Weights of a small GPT-style language model, trained from scratch on English Wikipedia.
Size: width 96, 3 heads of 32, 4.49M parameters.
Architecture: RMSNorm before each block, rotary positions, untied embeddings.
Training: a variant of Adam for these matrices, 147M tokens.
Each number is 128 + 32 x the weight over its row's rms, rounded and kept within 0 to 255. Layers, rows and columns count from 0. Numbers have three digits each. The size before them is the row's rms in percent of the matrix's.

# layer 9 attention key, 96x96, rms 0.0647, rows 64-95, columns 0-47
042:128153179067129113173070160146134176112161113068179173083098169138120104145129184125112088113128158171123134144109148146071133151098066086097116
040:116101075135081165107180086083137097154106177140160069085148125103115126055098057116105113127107131151091123122149110123206161148076133129098084
048:096093110201129121081144101074164093178090167129066118124139105112105156103095092141161123136086145104151080116108086094174106124187095112131140
044:087078123157139135145090199131127189182114099050075113079086175078176162126134083114152160115143137135125135158087135108100084131154152114155137
048:149176187076130176165126152154114140114119090167211147219142143135097082166144216125086132134116142109128171125173137161121133136109105131161113
054:129163097143110135095140064120141070074094165177126151129189080138050146095119153144073121137087194103159105094127103140153168115152113112130113
057:110166115123098164108139079140129140083137104148145145196201079127059096118081167135085123111123160094131166072150139130177177130132113110124092
052:092117078182092099104121089077149066107135167109103128075145120110084187118120078122061131146133118138165079128098094124152149103150094184132161
061:118146182102083179117122145158088131125136116148118149188175140094096079122118172099128090109096158125115162095148143174170155151127149092124145
056:106091090110078103083161096155150109124128129147101172114162079105096145104150134143070119093096142084166100105081127160157158123175065184143139
058:109152131166146181158168076127124188153106112115219079182156143138145123150117158147145115111137116108088193103130161169194129120147142113135074
080:112201090130140096125137160087137145166136220155091133103124137137075165145136057113083139179148147173157139142166101081139151057159105094135121
071:156100104165158096149109155104167131139185156095118135049093124122111178108132053109119163169177103125183079171131104116126094091135110166136128
083:083130204123090165127062130128104121179117117112168151151137116086092108146088149122133145147071137202063098148140088142091147164167156095119153
083:181109129154146122141213118136148141098137085124128102143106097163125100128180099157109101081149123048151213107141152154147149177105070122126059
118:136058122159165127127160103126128179124152125130152095106084113120167176137186121131107131120176105081204141054129147131152120130111081138119104
118:131149086116162121168176172110134139155154096079169104137180099117127139124113107149186108065212126113212129158144088153181143169180112112152073
123:110107195134117142147001109134073155137092138147094145153138150137108151112120117114075134164038154186027125164117106151080113127135107092102196
149:145126200192091099131149143119173123133123148120098117180127111123133151114131123149123124115108146091131168132131138156155186146122046140169144
153:100127127183153149135195124102109073066128089098113139096107118152073104152080093204109117107165162141059112119126160179141085133133154151147104
155:118097078099145163156162134111068154191139126122098176136138141147137032152133151174160158080107114065087125151120114115115144123059094154104135
141:116064122137110071137129137181193128138102109136135129111117152185204100110160100083145117146160114000143131111155114149112110137131150132095170
157:180112082092179155115112187150183170105116213159108119148159155116152153161150177170180109148143113117043133079108115191188098143147114106159092
149:161123166093109099135149116101164110127059151116152107145149101178118084105129137188042126104118110092095089147120106141110186129113232123112125
152:169025101094141138132115160128207093141123061121107163134119112119107128144136121103133152092143156125135134073093147188127147132140130155142147
152:126105186129119175163073137151130158140107153089149136114100116101134163138056135147089140137199169045147158057078107116143150095094115080109161
157:114147136160128142119119124179086121184129138142118134114093152083147055140153132105116105122197135057073172115097142150134115151114139143030134
153:145171118090160150116106040091152096114137210130149171087151101113124199153115128134117099131114131098099181162116115134120151142134163147123130
155:080169156139159152149111100125158152170091123103102136182174108147149065134069127137202128112088120094092109133116149052095095155155170107129123
159:089146171097103178136159101142160115160092134137127150072117128108124086159111149136057146107120078086127114123123140087118118167097129160183074
146:170070110091145123166115130123167158137118135133141114079104110126132096114073167144190114123109155037143165120099041073119165111111163107136149
154:115069204115177144154159160094039115060142157134118115115117153177198156105137162108086129140171150163134141104163095176125139118116166174092114
# layer 9 attention query, 96x96, rms 0.069, rows 65-95, columns 0-47
036:128126148152146091210116142114107121126153070135132135138152128188119093155096190081127117132162119126103108170158112137059105100190102090173169
041:130172127107160099166160168193075131133133054152188161141150166143140131189095097112102114095127113146112174158148104173058153104115116130161109
045:120164125111134099134117126116103155116121185165202129200132133141066133113131137130157141139095147112074182149169138115146167097126129063128180
042:171149111161131096164108112105148181123122192143117121104105144114115111084157135142134150164116157100106131133162160098158106126095143089106201
055:138073172191126153081141136115167104198136150074048144096127136138188121134089114128127128123163073107184124088097136122131101124118153209145091
046:184146123154128122163148099117124137086134150132128104103101132095114078105207163126160143181092165082127081135150164149142075129075149126083158
062:125069161172153140092135118138183117193140147092059142069133120126185145133084140147177124110141042132159108114128122124131118136161151169164095
070:141198101074133127174143096107106125051110105152189109140133142144084087126193157139095138158090200087122129157131165131117116125087122108125141
046:163130151196156162132151103117168092145159166109126101087148127126122103108135147154142161153122087112134097108158153137211090132083165161131130
087:152192076096106111168130131134088147111138134156078126153164126126043120136137135143065138144101205173071155166181144097097119117113166071090130
057:142094154209150100090099127146173140178153101082073123068097147084155128144096115095192131101136033163104089137144157145164148129094134138144108
090:122051165200165162118148134148183098198146200091145108106139085101135160145093106153153136111139048155140096097119090134139116158150142160108116
056:077138108104119148079122156150120102129131113151081142146158141131122099107121131095136121139133177164096121121098089088055147133166141089103194
109:174129174143160111203134123172122144093106114157151135186156115149146130115141136190091080148114085060159125097129190147151132113109091171132087
099:089087173222164145107140132161180101216135152089176149120098087101153164133110150113172126107132054131122136123129151150117142177153149158099109
125:135066097198116161106121109070166106197159203103152081067126112096099154128135070167182155110148140156151097125134073120142110178151130133133110
155:074136164149110141119107080179113069154097123181110152166133142106136104099104136119157072186053117088083127080122167122115175163151100113096122
161:079162133113119105111160087110114136154129171132098117135140133126178133169089073185145175136084114072130092119081059130139090102109097149108158
159:103071095079156125062159173109111141084150096142194146123120106148141075150129117180127129073100175102074112186110126159118107106159136134164100
162:115115073112195196166106150130108155150110096158089183182128117101171118138125183173121104090106148140106086136193146114111119188106126175153129
171:097120161208138092100143195145141127143169134118128096110149193115158138060190086061100117132131190091127139113135123090094094117182173159113148
167:128125176072162138121078175117145210109123138160178108168142144169149145131124171156174120152160093139103113099081096176177145201179134132130101
158:160151175113047078134144108118146097122117079125092138104159142195147116127108125144063156135121101108104120148161145148089185143106179156140113
169:140144072127123133087166163121156064107152141127117158081117115125137204120147120125131141185130149124171159061127147129156104131121138121148098
164:093131139132097112138109137149094164156069157087192108126112085104145103175082137108109074186155144106135146092122109096130186142105162056079099
171:123100128118177072186114141121113125181143131061103139098112170110111112130147147082082073132208078135129087192112113113162070152116117160067153
168:100116160120166099199105117080168161138094127047181149096145089110049142080070109136090123120077099152092104142090059077113176153142168156149114
163:122180136128139188129150094142184105102134114112098093115122082176124115129096125151196114124130122119133130122135174140152067115171148143147093
167:055112125150144143148105133102115155123122126084168134122069162129099108145160130143108226110070076100139094127159150075141084138114164099166063
156:108117133090056144127124065130120159136132123179099098112064062094096119073153132095116085106102085112131156131170121096127141156105105087164134
161:105089175137099165127130133100039128108147115197134091124098137137140084127120132115114205152127149158133164077159053163189151097163177124099104
# layer 9 attention value, 96x96, rms 0.0653, rows 64-95, columns 0-47
134:151118104083142099170146197101174097120151101205129127065120136138139112099052163120128182117101146145135143082152162085155153101181100139068170
137:192138132122124147136097101083148158074109153097111128170085176133102131120093126203150144106158074099126138132162202149157133145161147153177198
142:126118127107121149127144090109109077124176122146139128082078053156189106110126093115112064109116082133134122141123140166132128158158147026148174
137:138143147134155125068135103159136074130078138158115190159125167146101177120176153114154122114130100113130151132119124098109115018187147140157138
135:117108130116128161138051148069138128110122101172122113137108097172159151176092056134107125168167096128104105121155161103107135060069127135125130
137:122136122101138131068131131091115137125164158014086112159168188142133120104139114105135060107107098113136188104128155140129133147127112129104113
133:176129155109118187088095074143159088133156073148120160157064146194152105060134137186108175110120145151112095163128127119151117128093114093113139
139:156139147102150128177130131142128118141164124135128083134096207090086117118119115162169158213155098113124068112104130176105160131132137137137109
143:095154120098209117095138076118103178146201127187133024152102141106091121176079149131122126090138170142148144125151103119114124123111102146188178
138:144110138173118217123082119185152161111188071096141149123084164147099143160106134153105117093099186116135102151141094143167113152179131175092071
139:108150141147111101109084105185135063108154123172094114073164076138145091184145041127148185099128112109133150074107160147192149163154132121127133
140:116142149129198087089123160088138111161150116123158122147158124122136117157123070156136118146116091097111069105167096123098089133134166116118202
143:139114138119082076113103163107115133131160081066149102131167090176101134151091168112136183141111073139111154117062114155168109122155136142136088
138:111167126156144133036140150164110126149203143122129133114136127124110127055149106159084148085132144120102226167087116157060145111143181155171151
143:131107137073103114132147150163125176149128157132134123147175122103142113151096088136039148116125111137113085173157132143115145157079104128109111
146:106084151110121142162128173128120167126173074090161166127167152068076177080139108146126099121093090115108144113145147115137145089122155115129117
134:132185119113142112131103150179092073138102162137121098131040096108131126050119093121140133156125148117114078119188091131140162126190154120142090
137:128136103107119109144116131138130170124120095107117111137202173130128117169085115154105127171125130142120152143143058170141136058145170094142202
142:130103145132145154066153139129104186148050115120118000074137148180071095140153097122127123124107114152134163162143147123127099125177119126123159
147:113128089154145107134086125108138146108135172142131150109110089129134126119088166131124140132128142139148127114201181117061145168072187129166128
141:058100133152121157128133078035151136146098088162105071140087168062178098164111115098112137143120139156140149138132142135112125070124127119177139
139:111131105115122144144147068155129138163185118125204168115125181147084091123156048131145190102134093117155116124089117184118138112099124139136162
137:097109120146155152129151127067120125051075141105131132164083167069075101159144130111117103153107134133125129084069100117149153160205104185122183
138:178140118080095132144131103031124078138036109093124104145122110092140125112128094111140097179104064130131183139129064165172109120155129158062094
135:129154091137122114075133166117168118107104071105126116107085119154108141157093166113179092228125104111096087100087122142048116171067141163113142
140:143117146129116116111098149089111188139143128185136119122143079159137092065101060157106107094119188119117147035105113127120078103117118109131119
130:153152177174134165130140116119135102164145123133160132154152127180161119121112118096151131124158088142123149141169045137061120187157094102110181
138:136172121115133172047103093086140123107139167156155165121124194100133139151114130051086112110139124120119099118099094117163135107152148080136029
126:124124112125143126112145108111103139170105072126088113081187175201132185172153088111160131110140121096140139077162154150086184149085138146131121
134:137121133108069085109136158117119118092144120150131140127075099123133133205154083151156214107145139124112162169160080118092110100130149202128094
138:165142147129163074171110128105155135159105070122157106147105130060145156055099135152126124109165109128123119132182160151116118140114105116149102
136:140101089070182121121094103173088145148116157065157147163080086154098133077158110077138130091160118144120127082153117119120097147117158162180185
# layer 9 attention output (transposed), 96x96, rms 0.143, rows 64-95, columns 0-47
146:117174123134184097139162138146079113138157055132135121178066066108129146107111150105167122112166102084097102152104135144118140139086124112068171
153:128146093173098114141234085111099187113141141161164179128120150112195101145154112174156124154127120085083161129103137088136187133083133141129070
148:062174171111110097121071124103165144127152111095143123142115134172111120100114160152182085102114146164120148081134133114164124119111104145097119
139:121103158127198117119122161063096128163139151112181136084121173120114160160084140077179103062143126190110112113125107107131128134085162181097117
141:197134123094103123161145119143136114190129120121099091170107121142152185129173088128119137082139169168081143120104125076128154105082150180114161
139:125101126099110048081078088102126171086102117107113190162112154131141149133023085141162119095183178138082163103158162164093136122171099108122098
141:109136117133137090132127111109085118178060138126116058084139171137141088104097135111126135179133174101126080115137140126130094089116106132192125
136:091145115146151153126133158090140131175141091121076128169096117238136167095140150126139147130147190110092126111154094112116196170168133178193117
140:124177146170112062086156142100186133140155159132094126093148174099131097106104142142047102102122078081120073098165125143166140102133128199115135
147:122118116202189137149140087124132121161150187200154125124143091102111070120128125126139182108145150123174126150193135172104133083130109111117096
143:116190124189112085208095187124091080121139104112105105154150149087143133110100131149132112129124085192140159086127166136115165123145159122137119
145:106151155152155137154141172059187122081105160131190061176121131132083047167173154134121135138141133122073126090085125113103131124152137164134091
151:147137207123151117105171148111170142125169091095097134135096110123122138134179131109102152136102183142145093083166146132159124130153111106144173
153:143089123064165042126145127124099086131075187097070103126139141164156130107126161150173086135164142127156084131117149163146130090113113122113097
145:144201107136089126116154087064162068130164193137183139160159133153177122097123163099116174153118129086107156118135082125127107141128095045130192
140:168128095096149114144086094114096155167169101109104188136093145148133081161183146153097182132161069181113156127133131101088133154211076134167120
142:096046153086186107171188128139181083155132130167149092135135124192095105129065065116114128165136075091058134110170145096096139102081116131149107
130:128152110139141120101116148122141176123088151128079130073102147142152153088147166149110167056093155138147108080095123139065118124173130156109155
150:179167112179117075132158101097118123124193156161108048174111102189182125090083126124150070063098113148178127151159143173121123152157148106140075
138:150146175116139096152078082102135135169091128148125138109146206068124128128189074111091124161169132148066168104092174118142125156119072157119127
141:127117186088151094086122151122055092129155136162118147175156111114125109141112166125128120106071059079185132098046149076149106153135157142187110
147:137144098150130077119091164127153156118174129102182115192103144135167089123152109137152104145194167145075147154149129073118140141118078160125109
137:200177143166104120097157076167114161089092200160080150140140087132097177127108098114104144133167117081112100127155149084119149114105156125118165
143:138091080097084129135098109136106087079127143132110113125149167155142167076115104056089119079161107068074158114180139071105096145147164131154107
146:151111104111109139124166137094081123156104124102184152159118099133113152172110190063098096160106158077118148151162149128168157135204109122126156
147:095103122120082111120127173102117180131126149100126098155219084104084136125195163101159127126183113189096089113138083120152083120159116105149150
138:129047084162110144153116071141141084085188155181155125201164163169102128086118110190102084161126134111166039072142114132161144148172155170093101
143:123101127111121148054165064141147145122113090107108124155167097077173139141113159092174166134182074154132122117196119116144108165125087159114165
134:098193109081154172157066121084119191096150114156109129112148105117134164118159132081089118132149109083112107107071087150152165057150082164090114
136:138155065169099189086131166109091113126085168132157146121132137186122088098118133101074139106163084149157174129128172111147109155125119157110143
139:158125118119105167128118092146133112167166188104122015040107154088108118159154164150116146148084113057118114115108156122147158177128147140098111
143:127119128120152161152122107076118146073106158179124218108138167126111153092108159112208130121084165114149132135142127121172127136059119160127105
# layer 9 MLP gate, 256x96, rms 0.151, rows 0-51, columns 0-47
108:135106165131136125112166182111157073119113139161125163129063131182110156146165142158082106119169141127117160150132162110129156141160132166133095
092:113139075102123093177154186126198148114149141133100129094099129108154162112109117104113148106122086097177193104110129078117155087113143159062150
098:162125123146165090157139221080130078094073155107164129136120114094111139146125090164099175135143151128158169169107138168152137117131112174170070
095:091101114150086144067127159162114134120098115103107145076149091158102139148153100107095109112163077090205129164189150146183144116095177128128146
098:114108124111153118076075123085122124196123122124110128194095072112140129103123161174172099093142108107157101116131109145141091068100147140127102
107:168112161161134112155116146122095112090131150091098117138132083117089146119165074196063120141146195111081079129072171170158112171116144120151145
118:160119089153158154111115173095121123144133161157153138116094126110100160153109121093141124148100123153125097180092118126158027176123120112133083
121:154180159061201095143153194129162117169115181096161181114080191176158147118083078153151152140140125122139125186166156139121086118163148144118096
098:145099153113144186155107156176134071158120171099189127135103089093081110168092131186143153098157158109117107154119150123129115115144097195119167
099:117166097162114121123156147108099121141230111115146155123137146113126092184128093128148164079143182154169015156120155148098110118066105122152126
106:131171156121128111170086163124082159177157122110120130124163160139107088180161132076179194104107120106148132139134151086164060118095110081102130
095:152117111092157085208155121065121134153121130101097141156151158137151148104163109166177061091141085118105175128112151104110120135104147199130086
119:162134058183127067198115126137118129104128188131115153144108151056123138190098036146132121103150127127160177129107106118129086080109141129132181
090:167077147153124145169135101157088147183119146163142127131078099086156191123163151064089129116095086148156094138124142112145130171102086187131144
108:142164058093145105162132171082179120152105177086168062099136103105150167138126133105098191116108167095170098127098142100146144127118131149122132
094:183154099160122114103186172111067125174022158089127117138142133165119154106134118145100101104154119123119169118111119069172112157111095164126098
094:079189135175145115085129225036092123128119169116189107124150124159105082128152149138165148108135138110169107157090098150084133148106104104147118
100:125144126123079103073158131147155143085089130146187138149134124163198148149160157147095120127162115102131122143148093150184128163140096159176143
105:101139117119118102176135165100108060113157113113089146165151150098143129188128112106119098087138107114140132151084135154109123113083167120114173
114:117101131165161103167121135102120129133140150030165138156089096134125155150186166187152104142118188141143076159095141139134047175040129131131114
111:149094135122148119088142151062139136132114120140117072118096108121075155126184122172158126081136152138119146103122123179098135112158124195115199
116:148129092147137090155113144124125148180163121082112103137139092090122161100108052110165156110117128069162101167074129118139105154085043115130105
097:139105117134079112123119160185139146138114127124155101107044130129170149122177123151136114060151120095091139106148181090106067157090158144190101
097:132155162084098119108123093112110167107181124148067137064076070175119174123160172142153100126149078143114157134108098085124120157114118105171139
098:189127141112105081116151166170126113089164151149152140079051077123094167152108142129120110140119152123158148141176199128122083117104109192106131
090:157099085165166153130115136119140125159061107217092139157153096100141151091089178141123113153064137145156067128160157084135119133074116088142148
093:035101128128183049090089152129139075155133179168098161146121073114097097113128107142108142099134113064105129133118084172101133107120092128174092
096:168137123143153164206149135167098149176155094144088134191149181126229138154164123184151220127104111177113147145112150116114134128182103173151109
113:096130099169145097123205100126130090164121098150145067118126160104102090170186140173143137158139131173166117142113081132150114104096069133158147
100:118106161141141088105113115094116188176198141121187088091178129148194153093178096135192077091073144087153097131117100146150142060100145146184107
098:168139071141133071194125153191127140144131128146150142118129130168098148121101151133130172125164112126115138203106115174089126156088173131111148
088:120140086101196134157152148141135074161161125121111121146097145149162138122145162126104078099137182139156149142105079060182116060111126119174186
114:178081157166160141133167171113197126140137152153134134110085152118102141122104113145129195101084109108105092079162104118107098081112117128148186
101:170109132162120135161141130131147045119202120059145149144112123134144171115109180170108134151159136128114103088162130113163123146113178186133097
114:115128107198152129085157145129127126142140148076168110121150101164122135074173151113137131151090131114166178115123177098112107061092127145086159
096:114099155091150120115123130118128111119135099125168165078110112088169201196152126080153082083147118146106105143131150128158116100103172116098124
113:167114069144144102087193158102162117207172157126095172096071108122100167156159120147094123163148117139136101114143161153065089136077148142158125
103:153157134066143149158105064179164145142127112128102154095135153105139144148159162120136120104145125091187111163138135179134097156108151106092157
099:110105089061175101128169114095133151091121071099131108107112088145186136165167136162138143135139142126157114167163089114128070177186140086141101
087:167133119124116157107127182113152111117161126156127082154150051111200113078223169087111180160136079096155150098103167126177129148084114145128139
095:171141160150136087198174044148125155116093147175127115109134103126133141118131167097135183075160099114128134123160121185147131139095141133111152
100:129111116125154130092182129141125167188114086163120170063074161103150186159111161071169135078097099111169092101105122120163102118115065142174123
108:181161161155099119076146139103120124174157083177148097115138090101098158138105156171150119110117106163144059136190184159118085162076137132135068
098:103133154092158108148098154124123102115116144093130064115176082107171153138146112172144142111145139122096116137114155140116077172138139130145140
099:182111113162135066094182157083129118097176091156123081124107095157115151171179164167150177105123159151099137127102097084139072129090163159147105
094:114105095134166083171153155073104113109174132096130116088105141132126113119207085150155106121139063135099172147124141110104097094106178117142118
102:100127109185111112194156100112174143209112158094086127118106109118184072114093081104116116106107110072151118131163130075097133138087153117097151
089:124078077118063145122116082110153055156153150143148152135213188091105155134060175114117120162028080101121156117164104088093116093119116093136150
133:094090081145162123107160084143118082108103124104129130089164102155130140079151102127151143128101147117176159106117071095131084086146121191119155
088:152141100142127146160175070122095106181070106139128113112126124105191153137158150122118080079064091121101170114112173131134139119161139111104118
100:108154096123091141107115123126204172119126172163136109102125071072130109101097086087141182149097124085100115097138138161149120122097194095145183
088:138070187144165165117120105128121144136079095127149144165121071142134159157138102129158090102135152144080131126161125059178110159056090109152044
# layer 9 MLP up, 256x96, rms 0.14, rows 0-51, columns 0-47
111:113160089155180146118138182089119105129122123086084112150175129089087096144083109064108172132140156128108159155121114086120111114121119159122161
097:088141146106125123162154147171120112116145082136121111149127093137149184072163191099174144065101134130122132118146096099094069129108163152081139
092:112097129118131078163097163137100170129091093120130073115121125112114102138124102142120111135145099121168160174084118116124107070127110126118078
101:091079066059133151070119139123114162134125183111138150088151174117141167069082115128098172130143100123147157135096148191086103139072146145131153
106:130128117094088056121116111112144131130113075157135159157081159153082136113122120153185163096162100084171129182134183142168138123135174108165118
103:161172122168122177148137179164101114111139111121148134085131176069162038103104156170207144084114144164079205106165131094105148122114168147167119
103:121119084155045142130123148129158112103104077208118107141152134174137127160080111092142110075180161116132180146051148139137112108102164110150175
110:189148126078133105087129098089195114107093182096150113053100113199141100201128093110100129101136109121121067184078171146152127145131127073150117
098:147125117141143073155151115065121174128157104099068148097169199156110124082158086076109099147116134106116090123131120130182130169091017106112124
095:130164061144100085125182137149171145132158154114140164131147147149042069115110118121096114110193155136152126097174121149158134112075132170122153
108:107147097137087116100174108143121139157232115111091104114128168115171126172171155178121153092142102175102158146160110162125123146158176149130125
106:154162119161128150143142158089113123139183115138125116148161194141193100116114135116133180121122083137127087180212157123124086186148155117120133
101:130124165129086147141117117106170088223079117129172100158093143157116125115154090099122087141118155144145111123114124133071045121090085107169128
100:107121104173098104168104099118112157125116100112037144109138130164082079153209122131165137141110136107127102062098155160096115103151192045121114
094:117175097087129152073102123158136093150130088210135050083077090143153161106162150101104108176091164159095131165187169119146139140135152066150125
106:144155137104099087119099147163152087132116142083137121127160129123180133118140181084125102129130137089174105109124131098164126089074085126182167
095:148148140140112112070117132094078170155122111160153104133130122181100126146082140108125114139101171080109102112129097115079077164099049111135175
105:116121161166150109163128162103085086124138105142149105151084122149141144167117114198114124107160083140137166120154120124179107128165120110123111
104:165093107089107121128163109207168147128138145163147168112151112172160144117145109121190116108113137082092109155150079110174135091130070132119123
103:140163132129097102116112094179106126161120170127161171075090157120052099124146074172120074116152050167148171151067162167157106139135184159119174
113:185122123087126111155107077029143121137163099155099072151137086174162186108207139134177132097148165077126139144111098109145145085184087131124167
104:163129178132139106087124091102108140138109181136173153093096143119078157116135109135134124077076119111123136149119172093113109157135128118110101
095:122059151116150133137125188123143157141085109180148134138110127067141131147125161135113137105119076168126138066147069073118105133073185088144160
097:079154169087138154147095103167103150136151149079110160139041125165149141116157156102116132143103059142150176132118096135117114138117125149123205
131:074137094160088120128110080113151104078146123084112105089145113116123146103143119099151103166214112131168096120154134070097126107184165152155104
096:122164109095133159085091112147100147143170102127138093123178153129142132113113067157214113117148143112138052131162175131122112145087174131167113
099:085142070167067090075074096170157145146139134157069075149077100159147113143132161151100101068188110097104114127092170173094110100122147080104111
096:162152081106069125097103119088156128118138208154082049101106137144121128105223122113075122118132090186132115073115092108065109145169093116141188
106:159146153120105169156129140128093144174140044198115117155119127119154085145121147112189119096116108149138121132098153131118124126077103146189145
092:092111119158130112150141128101137134172086108131135158105136096136095099086194118156132062076169108128125057090126100197091133106086113121187122
102:090164097123157149128114171089097174169173127168121155081142101141074037160086141090100131147122109111101148085130114138102139133197159169085153
097:111101103179164111103152198114135167120105056130214145131104091147119125154151147165206110084122138146132150125143152115164127155167150120155145
117:144152129104117098122193124127151103107115144103162118167088186095065145150160104074033154135153064130102133095168193175173142150147145122119091
100:180054075132097106137133120108114153229122107177107091164175141190123114192103100144147151118089125144135119150156079181130111116116136121099108
105:074072078130118149120128092119140076108136140136081179094094133132111131150105045132099053102117145168116101123134177147103125109069085105077154
103:097125163124183153185141109138143098146140133109124138080060187136108192067038087112170164139112115128085122095089202103072102145178158131124068
101:186126133132122122146109173195116131167146158135074120092111099119168129160099138159134113134164164127174085128121129107082122123144173102068092
106:197196144095108142136134130098130156145071160120112153107137165166156159144133088140143071067168137137158151148131116147149139104082172138129135
109:175146166145051093170128115092149148148164208156131145088144154110172130138188097090112087123101128110142142168081112142180142100052161104135117
112:078108131110085148127157076117147102185180188074116148139158148078142111104131155095114119102144051147182142142140127075168126160126148132128172
102:101123153106159107119112173149125129074179058101168108129083085093158105158117133142155108064139147105116161188109168135166159106166139108101077
099:110134200135129116058098098165094139152147146211150122127099170103109170141081154045151167117096156164123091168169092170114119091142107132131089
101:121170155127107138130162103123116106154136106132204069095149099110081122149142151149108140182118175105132119144140196137109089140087229114137146
112:097166155126106161157080141130082100123110153147162092130129096118130142137096084101080126115173168178066146099134132162136119090172118136098156
115:141143179115140124123128128085184111112143198109134159153097110143127214167132118107118096166134151166070138099118223190126116149093157128161158
098:102145161099130152139159128209114134111145138122099147100115108114167153102041149084143168122169112102126083157192154155154095172164123134081177
091:101136212137072141163162094170131140151095119150164127151176110058116074164122139087092114143160102127117157120161095162120154111114196107096075
091:115125118175121121131073145102129155110136077118126203095125094110100155122109161137160104141047142176107108138129063154131138138132088128162191
108:156112105107132076149145129163160162159184175124092219127064111113066133170094139134096083110133094153089131130111185146107142161143154107134113
105:147113080095113054148135181120195127154149131124105112112129103142126072099136059092129167118192106083159122145131064069172104121091086108150158
094:143115111098136157134150133112132123113148169103121131197103108091088111138151112112113143142151091175116131148175085162133084105103086145106201
102:121103096123152154111085120148124112137120132165073155141116174112121058114104143155109163099101123134107116123150068151129136070167174100107130
# layer 9 MLP down (transposed), 256x96, rms 0.137, rows 0-50, columns 0-47
111:066119193132145105164123093102044157112154133081210126151123105126138081175103088168091127152125206140120093199106081075128109116088114175135095
104:121127148067020155094151102101131125144166142126144141097131152124164145157086116065078132103137139146115139095099141180137197087113124113092115
096:213132192121129147170116065173153075154101148127108147142119116158196127091112171171113125097114095131141087114151102145112183167141106090161184
097:146154121091119100152149137129123117108148144118093083123143076150125109105062170104067123140136140158174122157156080093136132129060166104132193
102:136136118136110088130121153096172123138102073141165111127112115164150143197144127073139168162097162151161111153123144117137255058137143153095135
107:084188129137128168135102161085113126143139090099108096135144111103172069162092107172168169134116131061095109108144162075187000176105126127135144
102:187127171182062166128125066080126123165085157178067095118121089140162125161114177133120122137179126149132075090126135114118170091125160109115161
102:105137125160116137110165087117201032064093148120166167111140088125151094122129129127148105112090133116060095101111137165161205132132184126078148
097:134119124101156054160163144175133136189098082155145147113075102158109094146112072175083141078167082100080104131085122180121102121130077052148128
090:147111132110136107125108168171154180151087160144120073101116118140115160117090134147081088182133140144075172122091093136148221133154106136111132
104:071140142077158062138171142162148135125147118155122094111148164152143087141076155132154125140083130148110125139120184118093061123091112148115119
105:121155095137134106136139131070082169129193157102076156131158115156142144113125072152160145098152117159116137174122114122117103108091152158170112
105:117101097132140130083141125160197168119157092119122096094100084130097168146119191134082146123175128112084124132134127113150190120082131088149085
098:183155104094102121156188134073123144138156183126084121175163145146138042129143152119190139070115122124157113168166112116170124165168187108125121
091:131086107138152079134139184122111176123075126122148145119148185097134194164118089139152161167160160188134095127087139085164066088124077135101066
109:115068101078137158133110076109145091077158143164090155097124121140133147134152118075120173196121128183162084108130140177104140115110122135143162
089:117155139112129135148086119112088136121135152108061161094074071105123155103109131101114149119120059141187141099108209101150187141104161103127127
105:172126081100133091125154116159131148134116121135128074158126144154082076118208108138090100126117115151213128121142076146120176107062133086142074
106:162123131140131063132104098140147152132148156125161108074137131106147107093162122047131133126153158104111105174084138195104186114166151157077131
106:127136135131095119081134102115076106104119131152115048160125099108131094144143127138065132126138168138148129109192115096173209085118176106121126
101:099118072069130142159103121076111159132130122157125121143176113130140170093151100097139101121140142151145100123154137128147255114119113115127147
109:186156163130093153096062072130116120162088093160090116205099113116130121140114154100135148112125089083090108145149161142137145128065107096097132
096:103149147114090154107123187116104152140081078108096134132074119134149098126103179101148094089089173082106155128104146095079121075123160095141120
094:153159114117124188129115170144115162172128179135131166117151128100131120069134056131101123145109149171140072141111134154144193113076147176155108
127:117174092130135096163171091123147105118121118110169172081121136128126217152153089083131143156131147113219155192177132091105125118124175129174124
095:118134198152172145128098095115140104151057164197121176124105116086129105124113115104136163122105174143117118106116109185146178096149102126157172
094:075112115103142107099094071144227075172121169131097186197136100122120120161108134112137112124139138123114095112115087148116179092136128101120097
097:177152123121166149102102071104119154146122125194159137118127098096132159139178096119091071170171148140168111196142149108119116105163077128171149
107:106186093119125106143114120118067118144156139151125128108142132135135133116147107075153104189048135139160116139056145114167163042112087124087078
094:119162166112152106068121079147135120103129134134173148146191154139149195127122148114168061101130093116165178158119099114112073085154138178105100
104:086137190087116141112118137098131164146116135109104088149143176099147156113115171197130139141112126098141162132057090097140124147086124113095067
097:108154138142137137086099030133126125115107162141104129131075172118137110083138119126099090148166154125195141118131107102133213067110114178118088
114:102131151165082093083139126147124119119140070101136187113098111117101113149169085140087136115128120206120119085066159180158110193154158134146059
103:135180106089141102188113118123123129121130124106135149060141101106134181081133107127124156105127100062118164153111140131100025170152088164152198
102:112147127176171173107160118145118153113131122090117158132109115104179075153145161104100157157112167180124195139120115129095050083138111162131159
100:121140138167139099095163151127171171067156118184130103161143107172138178091098196159186190160123094153121143106093117070155197187146105153157143
104:104167109120113149145112096104090143102110111138140162101120106110158115086109084134128110155193128099173144133185099090139159085168185144143114
103:119094137132076095186130185165128111137104202126113125119119081130118100103127146097088161098086133141084117133138153114126215085173065085097117
110:143137141130136132121097100192097129121150204143126147090135057156107135116155140112127121074168098084129123143117161153177139108098130157137107
107:128170133152067157126170126186159142160155175122127098117149121132124100117138146060127122086149107083219176140111074112150082147061170140149167
105:086083178146162131146114171141057100122123067160163154107144125102149110183106153114166115127096150149104116165111142125105241099150113146146073
100:120167194175171093095114122111080090107116148194130118122128166142142171118162101126075135166140106156053139112094144082136043135140114146162111
099:096157146087150085135162147151085109115164188130125102111153165125156142101138146088145152175105159140147107186114151104105248108102222125121147
117:148177181138071114103047111145051137072095177142124113128106135075159159141088103138090137165152132167110118168135125215161132137117136162115148
114:116103180127128139111137141127141121056179166092141127121111102149143202144150092113075133132098135118110157067136242219128148132105123142133144
098:187138112132090118219163094065126132036116113089149131136146127122152156148134133145164132187171107168172136137136098128151141097134155215147126
099:118108048108157126063131162107096130068168124144165136141111133142101210150171129105120128104126140231102141106136148222178162153171137125159084
093:097138141151119095083157170141101098145101114220089110161128140115183122148126158198104101115143126129122110130183091146097197103115114188158095
099:125157095170187158138128161156168100081102157114145126154101168137130139128118145172139143130063144099112190124121124169146047168109139160153087
104:134128141104138129111105118099126117162164170138114080103124116127149063129121118177192158114200120050185126171103085129136154141070130160132135
094:185133130142113091123099174138123094184106066193131164136183143163137100106149165097204150136145119168124131133147137194149086138122145109117171